python train.py --n_layer=16 --d_model=448 --n_head=7 --n_kv_head=1 --head_dim=64 --d_mlp=768 --vocab_size=32000 --activation="swiglu" --norm="rmsnorm" --norm_place="pre" --norm_eps=1e-05 --positions="rope" --rope_base=10000.0 --rope_fraction=1.0 --qk_norm=false --attn_scale=0.125 --bias="qkv" --tie_embeddings=false --parallel_block=true --extras=["capped logits"] --init="uniform" --init_std_qkv=0.0256 --init_std_o=0.0 --init_std_up=0.0256 --init_std_down=0.0 --optimizer="soap_variant" --lr=0.00501 --lr_mult_qkv=0.5 --lr_mult_o=0.977 --beta1=0.95 --beta2=0.95 --lr_head=0.00559 --grad_clip=2.0 --warmup_steps=200 --schedule="wsd" --decay_fraction=0.639 --decay_shape="linear" --final_lr_fraction=0.0 --batch_tokens=131072 --seq_len=2048 --doc_mask=true --train_tokens=623100000 --steps=4754 --dataset="wikipedia_en"
Each number is 128 + 24 x the weight over the matrix's rms, rounded and kept within 0 to 255. Layers, rows and columns count from 0. Numbers have three digits each.

# down: layer 13 MLP down (transposed), 768x448, rms 0.171, rows 98-172, columns 112-167
# gate: layer 13 MLP gate, 768x448, rms 0.153, rows 99-173, columns 112-167
# up: layer 13 MLP up, 768x448, rms 0.172, rows 99-173, columns 112-167
down98:099135122120100114148106129126131146101096151139136041166083129148167110116121120118156123150126141150161140169111118118148101121098089147142122144149125135145091147069
gate99:092145109096139144145054101052112150089151150117181141113130109138120101126141143087107164119158135120154095146149110088118159108090155170157161143069121123122121103127
up99:108167146146139097135123081159141108137117126150110128103154118164131164139152093096121184158130151138116094108133126118114154145089100142137120112083121105144108163169
down99:140151102121118106123143111154103165126123105115169105119162118152111134133148101136133158161148131132118075191116113132151080164125099099116156125094134134132150103125
gate100:151138130147121167143108121129139128144172141113117131159128132144118146165110130137116084131132160139115124100132124107105139106130116123177105135118142184061109152119
up100:105130159102127182187148164138094137155159097107126123111157130105096144146098078130152056146134163088084139154128123124118174086123140125128109138138094130123114140113
down100:157131133092161149141133135148130135149134089105089098137077094106120095095158125167083139085146114086139155185135093109115151168121106091136115176142137113107138154104
gate101:131136098118129141195159132145133112124140089112140119141101151066112151138148171132135126103161105129181117116148125137151127070142148130129181121139132101102143162135
up101:130114159107122168185167151162113105120096160133130140124072133126158143161104124111115131104110166138124156120105139123124116137132133115119156141128158120131103158091
down101:126151150104104140129152127165137157142106139112117120138151103163136107101120124120088104149096134138128139105121156093133129123125150109157113125096134100148099146137
gate102:138125095102127092102120128101149135126153117128123151117129137159108073145126120095147150110150112138126129167148098116174166115175097086154118141097108089115143126162
up102:104152168122163153146135110109135145084182104138127105168122129145156134142143130103076136136167143166152125133146129113147131121119123133130090071107112117138114134156
down102:098147162128148142099207130130098105184127138113165136194157138117126136150134126153126072170126107138096147125156089093141110124116100105151111117157167088134157137126
gate103:087142142148098163123092150179111106123163144122076111116139177122186177147101155143136086107144101111145103121106110137132092137092158095115134147168108173100094163102
up103:136154122117081126136133146122142126101116137119117113118120129155138111134137148078143159121110108117104165132153114155105119120132110150105093139125114117110103125126
down103:165169149124126153087116169118099126073147137148116175133067147138100118124125152101144111089123121171107120097121135111110133109151075127105100157128099136140133125118
gate104:147150141130153144134120134116104137106191128155120100126121189089113164177155137138101146075146112122132138107103100170137101090142144142113164151161127116129127136137
up104:122148126105124125165153116112161107183103102142150136137136123137106102143063140121101087166156122110126094125090127111080102104122116131147124140140121118109108148123
down104:132116164139099120096150115118142116138143086130137145148128113121126147062150135135145082088116111121139146117146115103115155145146114144087136113115130156132148105114
gate105:160117119131119115092128144124155115138137145139123106122087133154114122147167145104115134134140154098137123117106118143105144170101145128105108127137158137138061126117
up105:120096133126172071095106137148123131144141158164144129119077089141113070134152163129138089120105115156107118146165123091138157138149111155147126140133127109141138158126
down105:129129108128137176164096140129163128160111122074135141142136096122115096161132128151158132112156148116116132107097116176115092135113164103134080107101129161099122125149
gate106:147119159116125124133156131118155074171151132101119129128127093138201141079121122118088093139146124128111163131118128139127128126135131142156093107136052115141156123111
up106:080119144171133112157129111100132161131129134139139145156141167165111169114153135113117148095129137143134120174147127128126136126144151102102155139116117095143163149114
down106:111115140149153141080137121117137140155149094131090103132106120113087156153115162124162186124089102139115145153155122144085152112109115115067068099149098151140104124166
gate107:157139095112117091139123145138099130123116175151132122138108111113146117114136119119109122124100100163147104119128111152139140108130135140149110104110116124104160078134
up107:095145149154106153147177157134156129172140061140134086114079078148129128111153134150175146128142154103151113161129116124134091093104102133111074147086157133125131146142
down107:122111120120110123168121117127139133126158144156138158127134151135142129120118111131114122192117091160120127188155177132124099110114152127140122131121139139130107125102
gate108:099104159113094129140145107120137128143143138125112121149102122130131103202124109113110138134124115143079138140141123091096153152121131110118094114100115111142131116088
up108:150103132126117140128128111138099129186147151139125147102101123113110142108149080102137121160114061110126145080117109112134153120132109107107144140127146141106112094117
down108:133097170164143123117120124124114196122139149154131134139138108117141120135140110091138131124133077122215114133097157133130123133087100141119148136080136117121142121117
gate109:119166067144133106091102160111136119118109188108075128133142180112099073113151172128125107152106136113109110127179141151056182159132087113143124141108110117117087106115
up109:121154121145084136086097089137104170144131086072149102100167121147154132149162114109149148109107134096109114104109121109184109122109129084127113114123145107128166143142
down109:081189153132093163062111109151117129159149060189104092105110121155171170154095092129087109114132114143123112159111118093176138118142155104111138091157126090134128094176
gate110:179133156106147113150129070154186104165119109110144124149148158121157145145160131164112135120116095095121080114116117149115104138070134128143123128153136141153092130156
up110:144135135137141153156107119151104116134092118119111073144116156148143127135176146141106151094144146106172112131092098139146132121137130157130136140125117119128131159113
down110:139152129121140121124152147122079124151106122142142121120125084101131155134140123137138132104141129165092094127158175109133106097150124107156165152163118104132118126122
gate111:139109138073074135140162147105148158106121144072121156129138133154116141180109139121135102161147139122105121164138124142150122105132149176123103115140127070121115147115
up111:134120106134116132151158138140149109105146137184110102134116124112112131125113163117130141144089098130171113119149105098084101088152141127117137144106116145094140127127
down111:129135143122081125116131157166127111133128085112156146109125108113114128144136148075166142156123121172144091174159156105108118171115122163160169160105158104130127092152
gate112:094098099100178132090087105114092166132125176146131149091129149138112120109147146136147157139123142085149143132179144127074158163120107139095132113106083169193146128123
up112:145108104115128122165131107132117135098155145141104124153132153121115130062161116124087161118121086103134130105120153119079114142107133069099129125190129159153114142102
down112:140140189146106123138108116122142134109143133119140100096103117084108127139103121184152093111117165155111112140128100116126132127116146124134121097131145137106103167111
gate113:120150150142103141105112151149129162146116160140127141073090133116149112115119136116157125109149149095101117137118157160109073084126086102151130139104111137143153145139
up113:105121141112155112108119105121110110065122146137156143107111120121177141112082161143124142114108125110118130138140124095141144064133121206133103112147151135105147130092
down113:133156142125106123117065137137116157120111097186095137105096099106145111098101090148176133115098101116155154184124099111126151113115136145134053110126114107083136108154
gate114:115125134196149160128118080129171135178125118098122112134146167139102156098166148145167102124131164106147115107112122099109116126134115106134133146097161090099144116146
up114:114124116152134140125150186129115109135156116117137110094108155133132128146131154164166162109145140171130124170147078151121143160153095122137146153101139121099101175135
down114:144101163148090120127109127166137090118117086138136112093154131145130141128118144136110127122154074126164143142136102136133115121143164149128134167100140193183109141136
gate115:124149134098156134216093103125105136113182102137156100121116126078140155140144125145105139115104053095129126141095072143134156193085122141098152139116147148110087118123
up115:125145076154085109069119134116139148128120113153151150211142144146103179105074095102131124148142208144133124090136143134117106124115120062119089080117116141144112150153
down115:123123088187119120144149121162098153114125149082144128116114146136147132115091162087075165115100191157166126110173152149109128149114095114154124152067145134135156140184
gate116:140128163115163110113148100122151109089127140151140155108169132082136142151152145138112128110150164143123112150094066170131106119145111171085108150113131111109112121086
up116:108120094102130141141081142177143081116147153120135115114096095126147078125136129121123120127114132153081159074133100108153135120175119161139118139107126134124126130068
down116:154091119133131144115108155155103136147147131121143116118137107158167121107120115110122116095194123136140137089110114126141148094140156095116140121168099098119086136104
gate117:157145134110127105125114187137128138083115139142134159127101131132134149111122159126096124128139136141163105142142182145117103073142139102162125112111140144132151099101
up117:129141134134164146121132162177090124109120112130138132087121111147121131144110128095094100092098107121125164138145127136111117113121119120165137144151143158136106118098
down117:113128129164124122155120134143115127109187086134111101131168141133119168143119113125138169139134126108127105105133155086113139155170146137099159063152111143113064115120
gate118:146163124127133146135136141091122131135170106129118161124126118146122157110156124163098101179115098152099121131161132151140088146111135164093115104134147122126126105113
up118:120111121130118132128134142141115074164123147079127125117131104127088115121148157088122142107121095147151129109088121131122152156127072180179102149156119137106147140111
down118:106125136127136142122142138153098147189131117100108131140135125159094110160132102136118134125104123126129108106132120111118134128102125136097136107098173132157119114121
gate119:124166138131174096136100139120105178104102150123128106136090164163147140144108129148122098163141092153117120178156149067103138131151089162148151132187136102124094136122
up119:135109151141161108144140100128104128147108132171108120109127136142164118158144086131154151136101135121131131122079133115109132089107106124133113116117139115119147132123
down119:096130057115134117097132096149112112128148125111109127125160108132105149118169168159156153135151138154169135088079150102123142096135107118154130108152136148131092114129
gate120:072089143113102106122108130114114151098145102151093116135128171136117116106188083129082107110102128095126110112159104085171130143089099123149115124117140127146122070184
up120:135081161098154092138076154134124126131112122133086160156129138107097075124100113131137156084117140086110124146118117063152142128132115097130132144093160159121097124159
down120:124133141140113100155114132121128106143119160123138098134129130147076155130110137140114132102113107148130153162154176113132103149099168105116109151139113123116133079130
gate121:137124150127138148158163122109171114116187103123164130126164133106161138143123081170116081094149118138079096097108080125152130105127124118114167161119088153135107148120
up121:140097124138106083114114131119106137163129158131121121146106085124192135098147102134131121162118134164177140091175158127114096134162102147083128113118134126170101128113
down121:150138154110101134122129138133105110143125141114157114144160128078103150098176172186089138152132174141101119121105150144138115164174154127176115141169144120083148142134
gate122:136142153154092096096081154121127136128115127129132120102067165134150097164112105162113134123133125124140099097158143144138114088164131105118141148105130148083138101148
up122:114123170154113139117122141142108090140090123123101124103086098135168099157107110145094103104155111118137121136148125143121127110150087085117115136142141165104172118147
down122:112104094090169064140135120149131142143172149132174135170147090154123160120143153144132121135099099113104111123158125126129162147141162137130112150106136135124135114124
gate123:117149120142135146174115102099113176108116059122126082183129148186124157148195098121129137168138142132142095115136098145079132127111114119134141166121108134133125113107
up123:073139114123095151158146138142086132167167109090073161128138110068103152125133147103097155123130088106147144077119120122103154129133136142147108184123091149165105108094
down123:107120121123102140139140094153119115138127100101102138133122124127136133140142161121163146122151095122131118133119078136110126114164168130112129147113141096132117175115
gate124:146105050156137116137100137133119134135107183135128114168144142129116122085122099140132157126124135124129129108118132134175161134134086145123130107149092144078102142114
up124:139108113113142156179140125130135103179122133100128147161133104120082123071109116136154154114144162105117118080114133124144154133146129149120173099137155160120128129143
down124:142121163079189138122171077109150126144151188128092116138119162161155118129147124104145103124103116129144107089125143092114078184163106128119124165139161098127094160103
gate125:079160135120130157128148157107128195131177116132150124090169122113109132117152145126131144099123147162129098122133138178110131145091100170125129104143096137114156104098
up125:130145130127155117151097120132141151123107132133107141111137127134107166121108123147142097083097124105126079119137088157109092119142145116118106133132148131141117141107
down125:159127091075118154139144127099140096149111156134118119144098160195101120129181105135124100179131136100154143135136131101104092118136139093106115095106188116139119099150
gate126:123141117154140154106103133126055129111132141135127125115134119105119108118126146095138091098118154126113073101150115128110183118084109130114117132170131122116093103110
up126:152079109102163149175174131121131151124148056146130092112149127125163117133141143124120126161118092171136121148084124176126129063181095177174092127104106091091129163137
down126:091099104148104213156201154130156109105135150147119197181144156125113149158121100157143115127126169122150132094103163158119130162136141133142124138142165125147153106146
gate127:147169117178133137131111104124091125130081174126114156085107159117144123050124162066093137107138066131140133135139137131150144113114098127126124107113154124163118094174
up127:105113157118139118119128134124157126146159098192075167134136115144142102135144077131133117162141170162101067169180106140104121068115143127114124158136136110139127111124
down127:127134104159107143103143160143138116127121131126107142082141123142124179149131123125112153126125109039116127113148160115176164147144086128105125099106166086127121128156
gate128:117116092135110155118128106096101126120116104162128121134106152163133142152111164138099094113105153138117140138116128145153175106098149101100156142135144105130093159141
up128:121136144116144126125121114148155110107149127144121149145113116126122092136116124166125138138137160123104102149100172133116127099145151135109085130132122145139167129100
down128:189127123138145140161115128132091131160144149126156091150150118106083105096102115129099162119124163111103095100108090116083110120127109150110103095114131102124115103132
gate129:165112106116134153151049114114151114150102097120143139099133117169117102146134140161199128125126167106118110075129130129078148152128138103132123122054074121125116118136
up129:135132153177175127146073137119083122142139153084138099090199124104104156156160103134114105147115109126153076111104132134147142116111086124127077151196092095117150125152
down129:095126120140144127146114143076115151102122128078144142158117059122123117144094153119141131075144047171171118149113123125112142150099113136174127142101097102113103088137
gate130:108095176131125147141130100124115121086125101115112099128079124158135118155162099075128128101137118154130132100109080133123110128077135120138126156107086068144127095150
up130:124124173142177135115140155128149131140136109142150143117130146135091141117113165153136127204089147129120085116107095137121150148152117094146117089138129172057127117111
down130:095126102142136085147136150152162142138136128102106163134146160126080169085117133117143136128141114115131141126131140113123130110085129172137109120103134159116134119156
gate131:145125096113135157094128104108115161157090135121134145106149161169113124128104144141117114139104158138176123136152106145121164148120135088128131139152159154086128092096
up131:130061120173180127137104099106108123134092111105121061064149145127173138136144152115158168183113196076116155118139147133179165125169145136156140143072162119140107129139
down131:154112078112135133058087118099089129112135110164134110095100109139082131152115142122163096081146119137142108138098119140159121137188149163097141133129122122130103122099
gate132:171118127124132155169052149126095120156161114131149141150119150119133124103161121143152133155115138168119147130123135115136151146148134135167132206142141135123124148136
up132:135103160116105102108094150115090110115160138147093098158120140123134093120123110130122183131117098185087156156141144116175160068125127105115151097159130111134114102101
down132:085122116099108146138115157105094131110151128128076151152096120130140140142115106141114124166091085132089114089144142147127074145121166109125143127126144152063107115133
gate133:070138095149175125177103128111153151101135144113162138150157175134105136146130125096159135150097145153148137158089148156128150115102096108135131117079125139116098116150
up133:109114150120138109136145109174165077163135085122083121157109129135111097109156173114134150123133184149093140135133103117191110119130114130113111137059134164161131125118
down133:124108168118133149111141153085176104129145143116100135126160156122151053109190112130137112150108149148131119132113150127138096157102099114140073145133114151156142129092
gate134:116122142140136128126132164139158100103121117118144119115096163098105122112155110173130172136157148157094121120131099088134111127141145119105116157154138130124129112116
up134:159154165150153118087110092141182123123108122131123110104108133159135120095101138144151141137141144135144166145117178124123134100132100132147120110117112154125169093137
down134:101128122095115149137155147133134133170144130121108135130136145143145168132137159129161105139129158125132140111170099154128129117167109138145125133174181100096135090125
gate135:119119146160110130095102125148160100191134116137131096138127134122088143144196139106141109115144157121141106132163119112123100143150122132141110135145117141116126111131
up135:097143180105165104126144161126106134129166198114139118134159133143131111099103136133120132105122105137134096121144141127136165159121108101103125139161092114170143108124
down135:142094088133106143098121116157141154112122050125124113119112130100131142122130121141124096106128153121154160116101125135169145107126102149139130132147102158085052165118
gate136:136089144162132147095114177119138152170160167177140142150137208127080132165138108129204083112097098122106142172123128146124153070102114110110128118112168194124164150132
up136:147169163132096090142087158122109075126106129175156148130127115148104143134141161138111146124109116131091092149115161114159153117121081125146129167144162146146110123138
down136:160146137109112119147099107118134100087138167130135098124084102189110110116107108111098115115119120107091138133138162112142130133139104155133125166149146145153091103116
gate137:115196113091151111125117113117120102140152153104128080163079106133148091157147076096169141130096100158145144129121168112136136118145127124157127152115141072136102126093
up137:144091152149139107147121143147141123131069125105128168130153144135116123114115148150112117111151152111121172159118138160118136108174117083045131094158145129121116121172
down137:120076158117177111149156148129118152151139111130129160108112105119120112153136163164110167122118120091089176134174091147144121134099118081154163077137097151129117126131
gate138:084140094102124139119121110156124061154159133174072123130067159118131123149144117088109166157108127097181123126147134105155117113136115135145139132143159123119119145143
up138:128148153126133177121134180116093147130163112100144098107171136117107082144126151142136121108142150175114163111107116122127102110176177115167140111129131135088127080162
down138:112117137171104132149116208129091146156128120099137112127182143102158129132161159113128101132136131159124157111138132167123205113186132131138152092105131127118101104186
gate139:122091117159123160116129126162161118151130137137122099114117108104152130148135116089098108136147119161153157121117113194121117138197126111110097155099115157134102190141
up139:124131161135111107129153155204127139122107157128087148131148142115094123176097156079198094115124106109139117142124180135127149117120095125123140130101148120164145132110
down139:132135115121096142104139123132172143155125152130143160162113093142117132134147071111163104152123141125127150201157116136102108146160114117173142141121145124144114128106
gate140:130107149119113159154116109168165148156134137102121125124105130142126091158111163171123140131117153122106101100116134152107109116119062119115149141105125157128058126120
up140:112144105142104127147142118107111111122147119132132104142115109149129145148128132143165104090100163167125105109128123140139136075170107113154161113081126148128144120136
down140:166146127106073117095171144116100100122123112135179133113110159101116104118114105130150142132155148172144145164103180144150154147099139147159117060124114116104144168158
gate141:133120191127133126099114146130190128120120096115129122132111112151111111162166172161155121116146115162169103115144107121131136118151114104133094155116144136099135131102
up141:122114139151096154128138092147127136161113128159102055132129120131102118128100113117130182126064130124107177128085147151156158109121125183147111107172096088143168065149
down141:115106146115116096127118157110134172122117157125144145121163118142131135134127145098128116146118112121159141129114138132138150128120143124147153168119092102122130170096
gate142:138166113151125148122137151116132128073132131099143132140106114123099128146148133098107151100152154068164090175154110179125112138161130123118169156146185181140109155124
up142:104098159137133144134141105131109148173092127115163145169163136128137150168128128106176138125127139136144130131118137113114140162141161134128126129122126096116146180138
down142:130155094129116104145139088160134148162130144143084095179170164118119128111110089139170118178129121137113136126120126099116104090135141111144084075137121107126142100119
gate143:107154087169149142104144124108139106117117127124135156098197094138133125113086136114124121141132120162189062114093112109126099136115120109139155103096110141166154160138
up143:122120105147144106149110136114172095129105100183119140154160077124119168142106122159125134123156130145132141116088126151112149120148133114118132130120078147142118173163
down143:148104134126128126125167115150107150125106077168090147126124046115106138103157169111129124133132150125120164145106126101120146107111106108116094120119109112153155106114
gate144:142140141135100130112143086103150152142131105119137162140114078181131082128126126117124130103138108149108103099112138127143123132090147105110101112134091116130129137138
up144:098133145157118117133109119140059135166162131123122146131113142125171146179139138106128123123117117131106114148086153137142140157108116092161081120087096132090149125142
down144:136124105119134119076128087130131150160107140084191130230150129115121092129087159147134194133138140144111113150140113140130088149091152124155171119145112117104099144103
gate145:154100132123155120122117137117151106100125100131125088135181097114090157113131125118138130106163128105156139151141078121135142130118112093139128113127119166149136113126
up145:133118112048135110141130161120136092109108088145114131136189127129140132130123092138111102107185105133176135119108098133141129135144214114141137114145129123141136153072
down145:101116145149083141110114143136162109080177147118101130119147129156083122149106093140141128126129111148089145157112080103132146136133099103117141154144162161088140116095
gate146:086125053146131173140124123183153161158160152152158116113145125124083140142113120164152156115110134131109101113125125173106089106148053124103109127140148106155116097100
up146:176076096148132113150123129137138143163088138085071140078163090152140152097107111109134134101120128119127154092108098134143123177097135152077135146116141089086091125156
down146:120129119146130100161126101135114134116155111101071152112135140120105139089094136128123138121118118109169107137136120150117116126135110131106135113109098157119133109147
gate147:142129150098125142138092116125125143122119097165135160100155117150176122135180129112129147169129138122115116119116119124138113106116125120158164065186103131131129146103
up147:144123102127105117181098164136114154164153161118159147148113140117104153145138124097075120159110140133130102164101131157144126107099130132142119111110109125110136112144
down147:132176099133127127156083139094119140117132086127139083151106099146151120108141110107155135127134145116134196161097132127132126139118120141125130141139085156123135091146
gate148:102121164113126101151119127152177111127127067124122121103115105168120140135119151109099141145110142133155145075124101140140074131101155136159088136130133111164099091118
up148:103161127124109158143144114193177095091205123137103126117132161142119139122167172151124115094123155116129140188085127135101162123143112108134132114092134119113110104175
down148:127132149111130108108144101121096110116103129144131122113116118127176152096110144104148133136165115177138116093156113096162092135147121143159154131131124160124096133128
gate149:123129119157078134129153114125117123107104093131092115116119085111121145152113102125152145146153114112126108168134151134129214133154134131141145144122139125134136128119
up149:128119166131134128118110144122167151107077155111152119165114097128109126146104101119095125140144112147117090086133108114118103129107180117163112143106145154128142122119
down149:139111086136087120103149133165143113117145092156110123134131135151134161131101113139181143157147128130122114167165144133143157143186102113122140128121101136122126094129
gate150:152152126127141108186137090117152088167147143148137108141172113131110131168132139144114110161119132129149101157094115114133130130098124119120124109140099080122111087095
up150:167134138121143120127162144118111110135130116134095128144141127114144157158124171168149107104137102104106144150133131143167154137149120103134101149117146107143143087143
down150:121111114095113136177162105102121113115135160117108123131153146132134134120132114161115165090107157141105146178084127134135129094161104103124150160095131171104123122138
gate151:148139134119161153110120138115122133142159118144114132173135183158166139160096135135099102101086124104156129116143117170102109141146174143129123120127129110126121105129
up151:121150083085099097117121157133096099172088122144123145132131128130108148130149144113160148123120137091149143148154159118149140101126136111125115129090106113119113117145
down151:125139100145127147130079153105141169110121131161085146140114071098136089107148151127121110145130094144158111146145116138147152115140129143156093137142128099124102138146
gate152:097120169155129109160118088137146096167141130160091122101096126100070112125143106073127115109118118149119118146101132127139135128121150101149135122093116108156123128147
up152:118147079138141101165153088113150137130134090119122099168101138137130135155099110096169180128074116140151120143093130126150139090145140135123093141154120132145101114125
down152:158121106109120129080113106144138129148154109145108120153113126121135133119143152092134139130134079119120133094140117096141149105135093113133133116127120093099116135101
gate153:100133140137130168116126130125159107137144176110117104128171168133121142111083109160122166135199100149117157145111119116153091131154132113170098123111120096110150127152
up153:152104157131121152158128103113104106112101139115126092132127159098110129124150132145129116157113106122134123117156101091128123117144120157090137130180162134154133114102
down153:133112100131158149099114127139134149154123153120128136124135140102161108125139118144118125144078148128119097168146151125139138122110113153120136117126107166106147103126
gate154:113146153156128076192119174084114107101181147104156120134078090160155121116149163088145085160143116130123082129113146166159111101120127128127131121143151101165139110113
up154:178151124155146120148138124143171066158149130117148109133083111123144139128129106149142125128123157161152128149113135145162112126174113137089133115127135071143122157113
down154:148124104173126144121122139084128114149143090094144129161153126135126099100176125142111080126124120156102123114150151110136137154076133123144140121117083107154124119108
gate155:148114158127131132078114136115122117117122110119113151113133145114137144140169150144137150152088133106112117128160152101160105116163124157112126135117133116195140123146
up155:092114132145140138105078161121131090110108159142136114150134132179169141146131133130124141128092135147140118127124142122114130156155117132112151136114115142132105136145
down155:134090203116150121155156118116150088095118126126124143157116095182133118146135095106171133115156165121095120151123114125133108110137136131136102111101099120142119144145
gate156:120159131143128170152111133128135128125155170086115118122170162179161171108101093120117097107083152130099127099163085139143124092119146139169148164122117105128133165140
up156:101145126120126131151142060142090104091113129129121098133064131057101104096131101110140121137144124139137130138109163112161137159100123134121144137087137137143110144141
down156:072113130134133109117131101196066121161100102116129129178143108138149130188114127080126165114161144142167173134142125115125117145144146124113166155113152120106133136126
gate157:161124144088134071126143159130054179095136127108103142153137135137122075111133117145090086121120135127115106149120137117140100165107098141108093131125144115065139110155
up157:081144162123132114071114127138123143145115122134130146133115143107116144109135150101108135125119123135138125117148143180117141113146137120111117151140154120133131136126
down157:104153130122120137145097124150155132127116161133118121137087111110118119153148116118160153131139166085108159135106130143148113118109120136138165138127122145146150154115
gate158:093156145139129124114095155145117151127089115133160113152141155131159169160082163125125108119159104146119116163145163164141123122120151135120115144140147118120131139121
up158:122129153127111129098136132137114134135099100123144093123194123119130105113155119094136126129130121116146110152099115124130126149104058134088098125199098124150136142122
down158:120093107152112126125126152144145122130105150118125149123143183155125161154152120116129153129162127126141145184132157171100104116081114149105082095134111112157164096145
gate159:154144120114155163148096154132173123115093137114112143138123092161181158149096159131135148141117132161139150161089118157161148088156119128088152097130138125137126104153
up159:139116110128153122136100142170109116112134083120154112143136118094113157076165110125124096151130116115127123100126145119134128149130120134147086128119116100122122131130
down159:134143129123143122155076113117140137098122103117135163123131162124148177104108086115132104153094104127140191099140144129112152147093144153122106100169117178134123131135
gate160:155102137132115138080107145088154150171143154124152091139131142173133125133138119117122149099144141125131122121119114170132166178139174111128083174158141117166124123088
up160:132149148122154161131131095168166117119145142120130082140133122127156115202120107121220123101101126158151144155119128131120143108135178131121122122158144149135185091152
down160:134099153141157152122117126117093098105123086111120105139115132134112129117119131140193081096134117113157164154126110167086116108062131155115139164102108115118126097141
gate161:116118148122133103124137173131102130133146118081120155126083123170163131126135103127120114162136125101109132089095149126137128120157127144116140083141126138133120127147
up161:106128086140123126154142114117141113151104108145114104156097083133155134160156115127139157138176138116125109122076160131108117191155088130169116101127134128126144099149
down161:113110144136137128131144106099152125105149089122104118152088158132139137125118119140100125081145170137099113161118121140128134121129104133120088133071095128183200125121
gate162:168145116092100148127126166119139129105126081128159138180147125126126141084163111131136090167094178170095156113123118134171133110120156135119105130155101101124114126118
up162:122114086194113114118134125118147148169124134131098110127104111118148121120144113109066127141127130138136113078140187101106109147119109141127110107115116109125104101122
down162:115100108114059126086142125131142102157123113173144111158171103115141149160110105165139148099144098110121170145094140141093128161117147102113162126124133134151154161138
gate163:131131128136132125096138145058099131140135137147134110152108140154112143129101118091132113090133131073121091103132127133111093121143108155129134116131088142133123121121
up163:105119145128165107148098150131076094121159158132107142135132102130102131111107146126164107142120109122118120147134151137167132153120096184122124147100145112120118081142
down163:107115117117105113133135140152151145172102126141109109113132133106113135141125139107096108118109104145155129106129102156099122137125128115138103129129115142158131105133
gate164:120115124115115134104117135136132141136095115092128054155106144122151129160094113101125127118132140114143162122096116133133157140117135152163124094132178116187131140114
up164:120157142115149108126134127139096128131112087101141124133121133113177184129122116170113127129142134132097098118167101132166117114096103159104124181159101124091134099130
down164:125110113136128096115090099128127186148089119105196126070126118100149118092124116139145123127115107105148127135134129126140144114101133122104119117105138117064134124133
gate165:071114147120129143083136135129093187110125117102152153135130151145137129151166152119144114119125107127098102116148152114131145135090135127116128114113113156139134133140
up165:181124176156107089152149126147139084095136059147142164093142105114121115080114108139140102129124127144129084117160137154106129117108167124118129135123130121109158127133
down165:121109123124152131072117113108106157125148113150154110149117145132138176119138123105156122140129178106085085149116137141175120112153140113134103165101136131126142073126
gate166:181141147104143087132126135151148198150119152142111113133157074058118173087142136110085111099135086165166142127157150125146165119110156124136143153135146125153140129094
up166:165126153134116131155121171109123137099122168142118162075073108079156114117164159138126151143104140127113140161155141121143154112130171137126122101134087127154117112181
down166:164115152142124167113102129115142153124121127132123098143124140107137141132131152135121140147146168139098109158148130122132115117103116139171122108110094127159122165110
gate167:093151123151089101071089095124098120109146168160113105114156098159117167122121172109103127099116123130140149131129103143119144149187141173104117086122149137134112123149
up167:150115119144117153127127177155092128117076089184169067098100141124168101121118116111115127118155131083133130199107139127151141128134142085124118140176149097109155110121
down167:119144114116167116089156119118120136107134135180114157095068121133142115157133114139146092085154078123174191100119146144120108135116098091176142140119121111140114131099
gate168:143170155135126128061093127112138114154164133081161127104163170133151157132118121167107081141166124105136116150113139068122155181165133121115141135128122123144170086123
up168:124127120146118115144146130141179146135096107106146134100114120097132135159084099108166194120143167150112115127145159123185131110130084086126119112127146101122105121118
down168:114103093142164155132140110114138129166143104130152116087167132141124095155120158130144114107147141096114150112113179123115095133108085126154152134118148136112091102137
gate169:117162195119142118180119106117155109123169135156124119173124145150115134136142165153147139147161153117166097149139151095138123141112120160167121120104100134124149149131
up169:118148122114086120151123126117146104085121110123135102136097135098143094091160093142110143113122151108122111084099182134097117088095119124127156135118126156130116154132
down169:118115172156128113152117128151138152143124175158134120111110125156154109110060129165097099126149114181110149144091151142102130062132125142113103118149162118137140105131
gate170:099103188118145136087090078126089131130146140151080109134142163103201143150115186120097138088143120124085139133138159134087134147156125110122138126136126080134145171126
up170:125062141155123132113137081121112138117127112140102103105120142099146194140124151126114144098146119165107134147147125116086146124130133121105128158179096129135134169123
down170:151119205146157134152115112091137079124077139109114111118141117134125088102086133111136126099101111151139124125122139120159149153085131176096104140129149143109087139075
gate171:164120134152115110152133182161106140157195129141110132163126068101083121124129137167123122119104139102122111113121145200138135129117121124096127143129100110151131116104
up171:143142135114118132145120120137099103127124112199186151130107119156105098136084135126072144120096131105117120137142169122114132101163128106147110133187126131155112157110
down171:096110161149097121150132111119141139108121120123140146176128101114154103110142135127156126126113159130066129127113112153108148131141093130161098133115087119121147123139
gate172:141172115144126114111101125146148112169113125088190156088118084146147125137129147092147096121188096136129110113149125123106111130146163121134124165079090058122056079125
up172:072124131145138140148156137171136077121156101106122132128114143158111163116144135113131191099091116124162037124092144149146120105100112150118179095159166145154158122152
down172:080139150104107083113161130119139135176143092116113129121136164145142165104124126134142155166118145153135102143147063156130119135135106122097112109117121143116133163177
gate173:060132136131151143152114128084140170115125134055140120109131133166132137133126117129150180174110139141169109118114121140117121088150145173076140116141095091087133147139
up173:189100118129158108098134093160147127100154119155149095145093120117139141149136141164124104141196120094097141131149114113123127112116170134142092130116145118141117135111